Weights of a small GPT-style language model, trained from scratch on English Wikipedia.
Size: 12 layers, width 256, 4 heads of 64, MLP 1024 GELU, 10M parameters.
Each number is 50 + 12 x the weight over its row's rms, rounded and kept within 0 to 99. Layers, rows and columns count from 0. The size before them is the row's rms in percent of the matrix's.

# layer 6 MLP up, 1024x256, rms 0.13, rows 528-549, columns 192-255
098:27 53 60 54 51 56 41 53 59 55 38 52 42 38 45 58 55 55 50 47 39 40 25 27 59 42 29 63 76 49 34 35 29 44 53 37 37 44 65 33 36 47 56 68 65 74 55 46 41 56 37 39 52 67 30 26 62 62 31 65 49 49 47 58
102:34 56 49 58 57 49 16 42 46 53 30 54 61 57 59 43 65 52 46 47 52 49 67 54 49 65 34 48 40 35 64 66 57 54 63 55 42 29 69 34 68 53 53 21 57 59 58 49 37 56 62 58 57 55 53 77 60 48 44 49 51 28 57 45
115:55 41 56 17 63 40 50 30 52 69 54 67 49 50 44 44 57 65 54 65 59 42 47 43 68 53 17 26 71 55 61 63 45 45 41 59 53 60 38 64 55 65 49 36 35 47 80 53 45 46 79 49 41 54 59 36 56 46 21 34 43 39 33 42
100:49 46 73 33 52 48 68 48 61 72 49 39 39 50 50 35 70 54 55 63 58 62 48 65 51 41 53 44 33 56 33 45 49 41 29 40 53 71 40 44 50 53 39 51 58 47 61 46 58 58 59 57 35 52 42 62 72 63 46 54 17 44 52 53
091:20 49 49 54 42 29 54 44 52 60 55 51 30 45 57 55 60 59 66 40 69 46 34 47 61 44 52 49 41 23 46 51 68 38 61 41 53 47 45 52 30 42 52 19 37 64 53 38 33 54 55 53 58 56 85 65 29 50 56 48 39 71 58 78
096:44 63 47 55 48 38 44 49 55 45 47 27 44 38 52 42 52 45 41 41 28 56 38 59 61 44 49 48 48 42 64 65 52 34 60 37 46 40 46 48 29 75 52 53 45 29 38 46 61 50 52 29 47 54 70 52 44 31 60 59 53 53 55 71
096:57 44 80 62 48 44 46 36 39 59 59 35 44 55 64 56 47 52 68 63 55 86 47 48 40 57 43 48 64 45 48 43 56 67 38 45 50 41 53 46 33 55 46 35 39 21 45 33 48 76 50 65 34 45 51 38 44 32 50 34 45 46 59 39
097:48 47 35 51 42 56 57 56 50 54 47 40 53 39 51 66 50 78 69 58 66 48 44 54 62 39 71 37 41 45 55 62 43 45 61 63 52 64 24 37 43 51 26 44 69 54 72 48 77 49 38 58 49 51 64 32 42 38 44 40 49 55 37 69
099:56 47 70 49 57 28 37 66 43 47 52 42 43 40 34 34 46 79 58 36 37 41 26 40 60 28 40 46 53 71 31 63 49 63 65 43 45 46 56 33 60 37 63 58 58 44 30 76 55 42 42 53 59 44 31 59 51 56 38 51 16 53 53 28
096:59 56 52 58 52 44 43 32 52 66 31 62 67 63 45 57 40 54 48 62 28 52 62 70 48 51 44 29 53 55 46 46 70 41 59 49 28 51 38 45 47 62 42 75 55 64 47 44 52 53 50 34 34 53 76 24 32 41 47 43 61 36 67 45
102:44 44 55 59 23 66 30 49 45 69 61 52 42 42 64 54 67 49 40 41 66 61 32 63 55 67 25 46 46 39 50 54 55 24 51 48 60 53 60 39 52 44 46 43 55 51 55 43 58 69 46 12 45 25 35 50 75 72 75 62 45 61 38 26
098:39 42 31 61 53 56 46 35 58 48 61 50 60 35 53 39 61 51 59 57 70 49 35 44 52 57 59 52 72 27 58 41 59 70 55 57 43 51 48 51 44 63 56 47 55 46 61 43 51 45 35 19 62 42 66 62 37 55 56 38 39 33 32 63
098:44 39 54 58 55 46 31 49 49 46 41 69 54 50 47 45 70 39 51 51 50 54 52 35 55 55 60 30 52 90 63 49 58 72 33 61 64 42 54 55 32 57 44 40 40 37 66 49 55 39 62 59 54 51 50 26 50 65 55 45 61 57 79 51
095:42 40 45 54 49 60 38 37 35 47 70 41 59 40 53 43 46 53 62 68 52 44 42 59 43 44 45 48 39 43 36 40 47 49 57 69 32 49 57 38 42 50 69 37 44 31 59 79 29 55 42 45 69 43 66 55 49 28 42 30 24 52 72 77
093:46 57 74 44 53 45 54 67 36 59 53 37 24 50 43 45 35 45 43 40 56 45 66 49 36 57 46 50 60 35 55 50 66 45 72 37 41 62 61 61 46 65 66 59 47 53 45 43 55 62 67 41 72 41 54 50 58 56 65 45 59 51 42 45
105:41 58 48 49 29 55 68 46 43 59 40 57 50 27 59 61 59 46 59 78 43 43 34 67 36 61 60 45 55 64 53 57 49 25 26 51 55 59 71 57 56 41 50 43 58 62 38 40 47 49 56 60 46 52 59 59 45 48 40 55 50 49 46 51
100:39 72 59 62 82 42 47 44 52 41 52 35 34 70 55 52 53 33 66 35 57 65 52 47 45 57 83 48 62 54 40 67 55 48 75 47 36 46 53 42 31 42 55 58 43 45 69 38 32 37 58 43 52 47 34 45 63 44 52 63 76 73 46 55
102:60 37 37 43 42 50 64 47 61 47 40 51 42 36 39 47 47 71 37 58 63 56 62 59 55 49 47 61 47 57 34 37 60 42 72 59 44 61 43 34 26 72 73 57 50 61 54 52 66 52 32 45 33 63 40 52 38 53 38 42 54 41 52 38
098:69 57 52 51 26 40 57 49 48 49 34 60 51 31 53 55 53 45 42 24 45 54 38 50 43 60 40 50 56 53 50 60 44 54 42 35 68 47 46 44 72 50 43 48 60 40 55 33 39 38 41 45 64 50 50 36 44 55 45 56 75 47 45 49
105:62 66 54 42 38 60 47 50 74 42 56 48 58 45 52 52 62 52 48 74 32 44 37 38 42 74 43 30 47 66 41 45 43 37 52 50 21 47 55 69 52 60 57 62 26 35 62 77 59 41 79 50 45 69 61 52 61 45 59 81 51 48 26 45
098:19 35 69 58 51 50 36 60 44 56 41 58 53 67 57 41 59 54 61 55 53 52 51 60 54 46 63 28 67 61 69 53 49 42 51 32 39 49 49 65 60 36 55 47 38 47 37 54 59 53 70 51 63 68 52 65 69 41 21 64 61 51 34 48
102:48 28 57 54 59 56 49 41 33 43 38 46 62 64 70 34 53 51 59 40 45 62 56 59 24 39 39 81 65 26 41 49 52 63 15 42 31 44 47 52 45 16 43 52 54 48 59 65 51 56 61 67 50 51 24 45 72 59 47 53 89 65 44 41